{"head_dim": 128, "vocab_size": 8192, "norm_place": "pre", "norm_eps": 1e-06, "rope_theta": 10000.0, "qk_norm": false, "bias": "none", "tie_word_embeddings": true, "learning_rate": 0.00387, "max_grad_norm": 1.0, "batch_tokens": [131072, 262144, 524288], "doc_mask": true, "dataset": "wikipedia_en"}
Each number is 500 + 40 x the weight over its row's rms, rounded and kept within 0 to 999. Layers, rows and columns count from 0. Numbers have three digits each. The size before them is the row's rms in percent of the matrix's.

# layer 5 attention query, 256x256, rms 0.0535, rows 194-243, columns 0-63
098:473492526487570555429445441541459517519512554464497641492528506494474552511513495442493512464467463539483462523491564472540566444503497566503469540552473486510498499445394519499487494515471509
094:442499428491559427525461464481433562475497585483488542472453495476558571515518458536469462441531483449468511495485535485550529446508498549545444470521452519502466500457509472489470585510501536
112:488482490488573408562495518458548567540478561434473537520448448465526565520527507453460472427450477522514468449526469518466497446479514536522498517443505511504431588511517489460443474481496515
133:458526405446528547543554530557548563478462595477510533465487473506471524488407478496509469473522542539495572511457502488538481573432551492516492430499557523496444455509416517510487523559514528
098:478453543490443485495461503531542498459534483571481525515539556486472475483499515477466499573509469450482493546538538527473473474507480546424555466537508436480581525537501483520487588499462501
122:485483471538474517441485511536547574497494540459448549472462458548546498474483432465507545484510558508465560484594470463463441485554482471390489508506448612481484470422475518529485447525456441
118:502520524520513557537453518518534503505462504491495525464481430482512470489515456400578544555520540519532479534571504546464452580493509485502508497492522540485519595447504518432535529468530412
097:462530494492467510534482484486533500500469539519509456506451481523451488513496478570468515484443460517519517406547515471549550506508487480472566482528488571415472468551472457479407589524493517
098:503502558477531529466505538470565487439515549480431509457493447488474460467529430427498527428542486433570501489564537465512512580424481529503472505521449494570507581543479528504538487531544478
103:583500491472501518498543561478415433432550513583441483496551470462444511502492500479526470482533435496554459513503500432481468551500565528509495476409492500536445484508514477441509539532578534
101:512527450502502568492458517539529504447495446468499491525477529431517479491496435517484546541497488519504522517513557487524410510496561451487526445434475487541502565513448467535450357573483492
102:537484582559496435516527561511513512509461418522505434515486543550532407491511541504515511589450541495468582523480601570522492517434494453487487491491549442488553476531504540523527565510496451
103:461439504503441500517464495508538492470487515539472428521534523549470484481475496562499483493578480551458528531461514466487453445515474493532500476456490524497487519587482461516514595474530502
110:496534492573544475474474478461554518513567503542531539487506529495449470465462497474477513476549478529469459482580451467498457509518614514468503532484505498468478468484495441419513504561515519
107:511474560565573432507454503494545479484477534446484470453462458533527509498455501438467533470483527544561457558557465512508498477518464455470489569561494556486506569476487459505491499464411552
100:449511580501600423533497513493480500557481491480443514520504499487516534515477491466492505491447544515533478490492508517617499501537496495529384462505463568543466534501533451482523504502498546
107:437410555511422451600469434468515509525475531492555498405478527493431496504551509491474549511521439542522538578487501428511521508506557534499566438504561479478532571526484508569440439475439466
109:522519468463521527539543457556412483517521431558425440548541484497526429510461525458486453537493501503519587476550504515503490545524505494481531508539468501532489465512581493495526472547533498
109:500518508488522466450511457500553488478525425492612454529484469546505575442551438454565566457501537481460534512480487488452558473514434546479535448507518531421537461571536541475506519512522503
107:500417536552495494508369434466385470519481422461466498479472473542571494474564554530440456562463516548482512495470554456496528459451496513553472547560480546520515558506510463466554422457433501
107:563497508425532475533522568428467486549467463477501539526514497514532539571522521499484452512455520483524434497529489448538448571504485544461515530501476548474488518465568533501507506428553466
097:470489469515451571513449507441495547580546522466452548524509508527459513469473476516501513448467486536487521487479436501445503455548467505498445473516455480546526544447510548584493538475484461
099:485525471454465477493503488501468500461562574518573377553517483513551497516490511421511371532457501562471509559484526559502506566516547443512514537484519484498533500470521487459478476484491474
095:438408550584549435528528522475502461551503489495426430451462460499486506486538502489486497483495506522483530551504514487527493473514480482490473541531467570515540507478504435466534503478451497
104:482484441528529526513480471517502539448557510496527534505532520419495457460434499486508554485598451487523491487580478546488456566530448506514543478469484472531510507549497512453522484483545516
117:478410568479530474446424494500494446519455515514463501534551501529446494532554420523491462519487497490535503530568529532478528506452411436451429508433447455533465588498450454524487523475531567
104:543532523408465562480604440489465531551490507436422603536442493468542470532475511547520564517469495583514483484550482454497470510486558541505481524424481508540478471488490420459482566515452477
106:509538450481501520526491523505447450532533512515524506565505503537485531569599457493485496518487526582449540514485517521559380455542472515518572545562490567511516528553465520490494437491539539
109:488485466523472518529540503559472488439451518487492453510496533527521457510450509439476526634530460519515552448462507615495480551471517426490424489409506422455418484499443593528568514549431467
114:538433502544454520488447473548494475463433415541497470452489547504562499526459532553550568558519494473512589499457589493472478459483482499529495554416570467437473458550473565494488468411501433
107:567446565471471492506496461424491478515454505446507453485484467494571570536544531549436584504549533584502497502499561527531484498464475548538500512543508459473517573538398518471483476507431530
106:525481499573423544508489543396519451501478503517526556479471565508544536436526496518460535486485537537492487513468498458522441525488518490549495516465565467468565518455442526474449474521566437
102:459465545418488461480572580515436425536471505528571458469530452448508540456529525511519433505511476499519500491515565432477523453513477575473518577553504506557458463518481494418476492526567529
112:486595453515496534524453527476496475465541497531513483535496498463495493503485500461499489449515530494470460565578480473523491499485428508499552527521580587484518467566527519471542544491500484
107:538532483457522460480461532465486480395467482527502594457480519479528487497530493502529401463537506547456528480563514500506555489495404537513528489512483450489485529502462517418559541504551550
110:452448512531517480577496453476560450550486538468441499538421457464455457485508508489405443503560500507490463505520508502566501521497562482498457465531492542517513590481503416540470507386489506
104:492497510499444494436527480491522455553473530513468517563474476622522478525504444492544520439520496505462505440445421436493533482564531445467483525499409585550529500538494518493574485542504477
101:512470530497491520521521527471452482502529497544538472555466489477388436528577522525577589505574534459463461476451441525431496529502498407490520529421506442485508440511529524540449523484480460
105:515506514524419600567440532552472528536506482509483606532528493490594495509501547534466591524529494475469469515476489528511488452558476471546490500505507496501530551600517521561521502464491490
105:416516502554530484498518511541580435477489505501529409550499494505468513505498510470540495488485510490443521503506429470451477523575499540473491533518422571550470529499581509399497481552547546
109:528492548524498418530568507479563500535448501450509464552434446531553560528513497432452489534493517498496496518543482430518468567510544482460491520536500531540451483471544480385500472534519562
107:567497459459536566481489531519582525481502397487492508530542508427471407533488499515484559498576515501493494565570495510527505499470461512482543485453469473500475513428457478480476485467508515
111:462465542453514514507495500487544501505480639469477511489437518531433548560562519491478555449482468500531453518488533521517473462518540510511434446419554471530481610495449489474441518536515486
104:493549547506514475507481511515534450526508525604508477396535493494502466468451469489580474436492450532500436543560568496480462446536509570567496516590545535509528543426431463481490513464529503
100:449543525565472489486547473485434462517474512493523415530523491546549554500514485508550424454569553464509562496549432513439509470544469498490468523516478565528497541489590454495468488451510445
109:492470441547474436520491516556493511539551473554549523465484496511428529460507502442527527563469457508454497558524493528431483547500514339492543467529468486458515529522502513504521464512472470
096:465465520480404584509513540501529519440461450559539508450522525523498535516456461481498575612560470528475498518394495586475528563551474485461480500512521491461484504542498505451521488502483478
111:518494558558473499456454491518462511479548441496486488545527493505438480496487554436451516520547470490457508438532500498450460503463543469472577482544493463459527485592506561469569502519520547
107:530482503501496464387494552513412449420558507529537498460475601534516516536510510534575518460526512498472519505493469387477472512564499536533566529528536566535501451533512482510494503464447511
114:545450510546492495465512506528527476536464518476424503488488508504473514572536514529433547568499443511552480536565534482542494528416433541463530467467518514486498513574514423579492475468496565
# layer 5 attention key, 256x256, rms 0.0517, rows 194-243, columns 0-63
134:501465425618430492462460507424463488522537538525495531476437497471473496511455571522562493518515528559521512501514550527437477421513516433550435547471534564507463497505476513499551476468521516
060:561500483527508469532475504459483480539534514513449493524493557535494492485478533514386522534421433507398464556425512505561502575541533511511554499492462490505471447464482506489484499469482414
104:503439466562458476408465477434384448554501481553449547460554543504527546467490476535504470512491435524466470469415495503518569507490497547537487530545445544496518424537478502496467432493471463
077:486466487539541486548531532533512522498565491511500495506475554481550497476541506588444455554484455508489451566429511466503456551556545453468448468434507523440468426463522516527509488502431442
085:551431527531538513481481497426443520488502473490490550426446441504500471471468496517581525510487533505537523478561531467503495403460450511514475508560542489508535547520440508466525531518444607
098:518479420543508502558551511481465540513507496510550478489514531444511500522582560517441503489419426516512514536393458452531554549517488484551478505512527479556502428493558484447529471520496492
066:483519456474556490531478441548497412448503482506582500551498510473436531473537507540568490529541615456581477502494429499451433470497441454478473526443487493515572539549566526526564541465483599
125:604442469533506481418458523505445517537508488496431481505497474529586481545463505469476462473451461561536558509478509501542532492486589538517486509515457512538414491491478491507544484484519437
107:471478499508428475555505453435533546446550516573571522546549506500490556433509483447511460507452463496537484521470488533542544465544524476487414481459446436443476540470531453476503506460473588
107:489448474472565461505429453461547573475514507477494459456473528558402516565575445618560553470446544516508487575527511471473434538537462512484491574558476541466474518445520489582460539458476518
147:473488531428501489548526540560509513444532468498517425537546475507521511480541460566518528508546509515500472495530474577457494536537500459419541489445508445405524531493586506460474549495565497
067:480447495478504517530486451529395520498427488462523511486503448484473506515461443537568464470576511499556536443471481456461499422482456502487432507577559493529487561496487520511509551518471563
104:469477469471495550536495447491506555487543506528461542525590554499512457535490484470560507464465516497586531428500456442523500529484557461497488472482544469534452537547532420485531496461462495
122:478443478510443479481514542495532428500507539514555485519508533483497511535539551458531529517403484514438504518545482487539463440539409482561550505492529468465565538520537532612437475449472538
093:487537495509504447497575539514514590542478497477505497442502583539488473541512489495426468504463459472349504414423456551502436516548540452487444477454454540487461418423546457551519507454504460
098:421554477507496543472477527551511452524538494490483505533504472420531490502465501481493522480528554495443539492503448570488458558430582477507557505427448537479474477485463486497485444523484493
105:526470494582465443497501529444494542441502568525505510460505507495528494508535539431517479520513498520419376476437457554465513497545455485544446534571518517456537518481504504441552530547447465
112:474532518480466485446449462517551472492495511409495511524441470440512486492508501535553524497480549507518451485558528487493442435445449584509519560461477410487523474509458563511468506538498419
118:552472490541453503493442506461449485428528457553468531510482462465533489485474482488500438421497436493549539496439585512580519441538594545451491479551500531602469506476457464514486465471519486
071:516505527502446531492529470520507416557551552489482493508505535449486464548501461494474554525555459545480445475457421558562545498501514393519535509445408472420503486506496526506465507489567462
115:570431493525508400484481548506515566525565468518484460527533524511487537511557443492559514455516431487465530523472517512510546516514577511451526531527590469528493497485472460481536500440515433
102:433576529520456541494555445443547484479525535456470533509495514537564431478544508461485590486492489481493524462527530529435522557524510461528549532507568500446482486562511532442544438544484510
106:507470531569475482425477467496499500462509416514468537464511447477507522473456471564517551506557531481474484437518513450529498467606460552459481550548588468492498529547551465515520551487500512
087:496485382506535524524382510478518471500525541512453504489529533517535400514424493498484508494562529546459568481386542539539418544520499472537425488456509506543490533459473484537530541494466510
104:492507472479497485460569497525461515476513505433524492541469474488507547528511559473440438525433486435519505447524480467480453483486466539520541448471538517463485469480462493458526511509475467
112:587517421518469451530436506482488525467483525456522451528475536479493539457510536552523543502542487458500468494563494517540528473555564506474501542508467511483564496459542504519502509499539533
106:430572528531545498509501490483536474470509464494496472577491511477502569467449562447526499446485487445565504467450519546509470557486485602463571458489531557545460510539490578551447475536479466
117:561569520490426459486555416558491567470498479528490490505477465461468428549482523493549519468507523454535469488533490491434499511478575470526513597417478443466470483496401624539585525445539515
106:495557555451553537525517509477424546530498503480536537502488487571543542535546486558497485445459501548481489528522490415430472472533431556527549487528442521507564564499496484491550565442544579
105:509518513504445552492415523516442526498526529507448483523479503559522549572461503489476442503541468468569449501466504465474483501476524465482577432484472521526555490506431543506526487513499520
109:513469537506536511497515511549535495521451469418454511467474516538508519431472459544426552550509493496463400527501473483481535470604558492573485467448452452503512536492495486458483531498548495
115:503554526485468548497578508485419506476498523534531517509426450496447497587498482458398539460569557545493537530499470474505513446447510510450534498529534520486496465540530451567500524501552500
114:598506466548518522509454516465535499476458437502412487521469470546485466532429461576463484555467570583523498586544528494506457506404554536604540449503522478479503481505429515496538523437565533
102:489556508401509529476426489401474454460575506541509485486504437508500382530521448465519523493490497529534590511485491560598508514457472515500522475513476476501546522524464462531460479496508458
109:548556502503518493443492516493565518505517473549425498550519489458474483518523542504496551567466512500464463580532472495455456463505523542551468509552556492510519508521415493499550517429487521
105:479467452528507531465398478476470534526531525471502537496546464512535479459446523446507456559485482545465489480519420489431534564492469548504521495475450469524480524514502462462461463545464457
112:451528524545547493557535541532527614468492471453585510494473522461455467539533488496468527545453531469470552522451501480547465567527534493508487463534512548543523448470452484496529439491543475
110:563501507494539522501523446521480508474553525476526527483508514475485566479496473485477410476483446477514518483544556523544502591462520510481512529468463520500474480464525509458502547574524521
107:453489486487564486512490469501521601456528489530460463550536394509476468515443491515491476444463525424507546443544552556511483512436544411460485432457510476435439526451452551485492508517509504
109:539474486515483458431485523475574493509480504565451464408432485494519494441532488554483508439479491483502507595492455508515514428454572504575488575488575446511482472477507513601458533479478540
101:489503518492508447505482486511575478492476498528511459560520469496463480543479538577438529519465567519464459491407457589602458572461541518544530503476472529479512461435476473568459464482555441
107:544511496464521497533488506538523569460517513479544494478479490514518501516474438547497528538452443487467457504501490435401374476555486563489528534429487527476469490544552461507507575497598572
103:410519533507527405465467546413471510479534527544521479489463460528500536522478502509445540538531531474448480502501544499457515507452505486541508563552480569486542537570482486526458466498451503
106:510463485543509495512503435513573453450504494520518485491477549532518520514452453539513468557562534465536510509487502498451521571507506428475494482438523508538447468606541532478487490443380466
096:562462532435485509549461512474567483451457512521469477450470510480513487491487538486495557500502527509559594538492572526531477509436618494530478473488490449532526485469471476565485511537506465
116:543571554504516537595503524496467577501494503554529430480557474579528526452545568496414477486495558514462563525497562569506520541521511519488482464505503443502490516496474493529539602521513477
095:519508558532569547530484423482456559479534566468500526461460519541504488492587448463515521466418550495486499531547479493482488516538558491532510502560527572485479567517534531582494530477524571
114:467528515459518497551540530494538516485497577468502495440493532451525453534489518527416478567436478572479519456480446524466530479463550482479512418458483501529482424446463559495530487463493517
111:464519485595502497490509524542498518532512476475563595444541595492500458554509503449429471466528485480500483510478497562466560498449496491518539499495464572482567521496435504517471433494490508
110:442514541495500462485509479442447562497512469518491496545484545480568558512521428526497500479501483497413535516575515495495569520551507566530559534546511461492535535508549501519522471515526521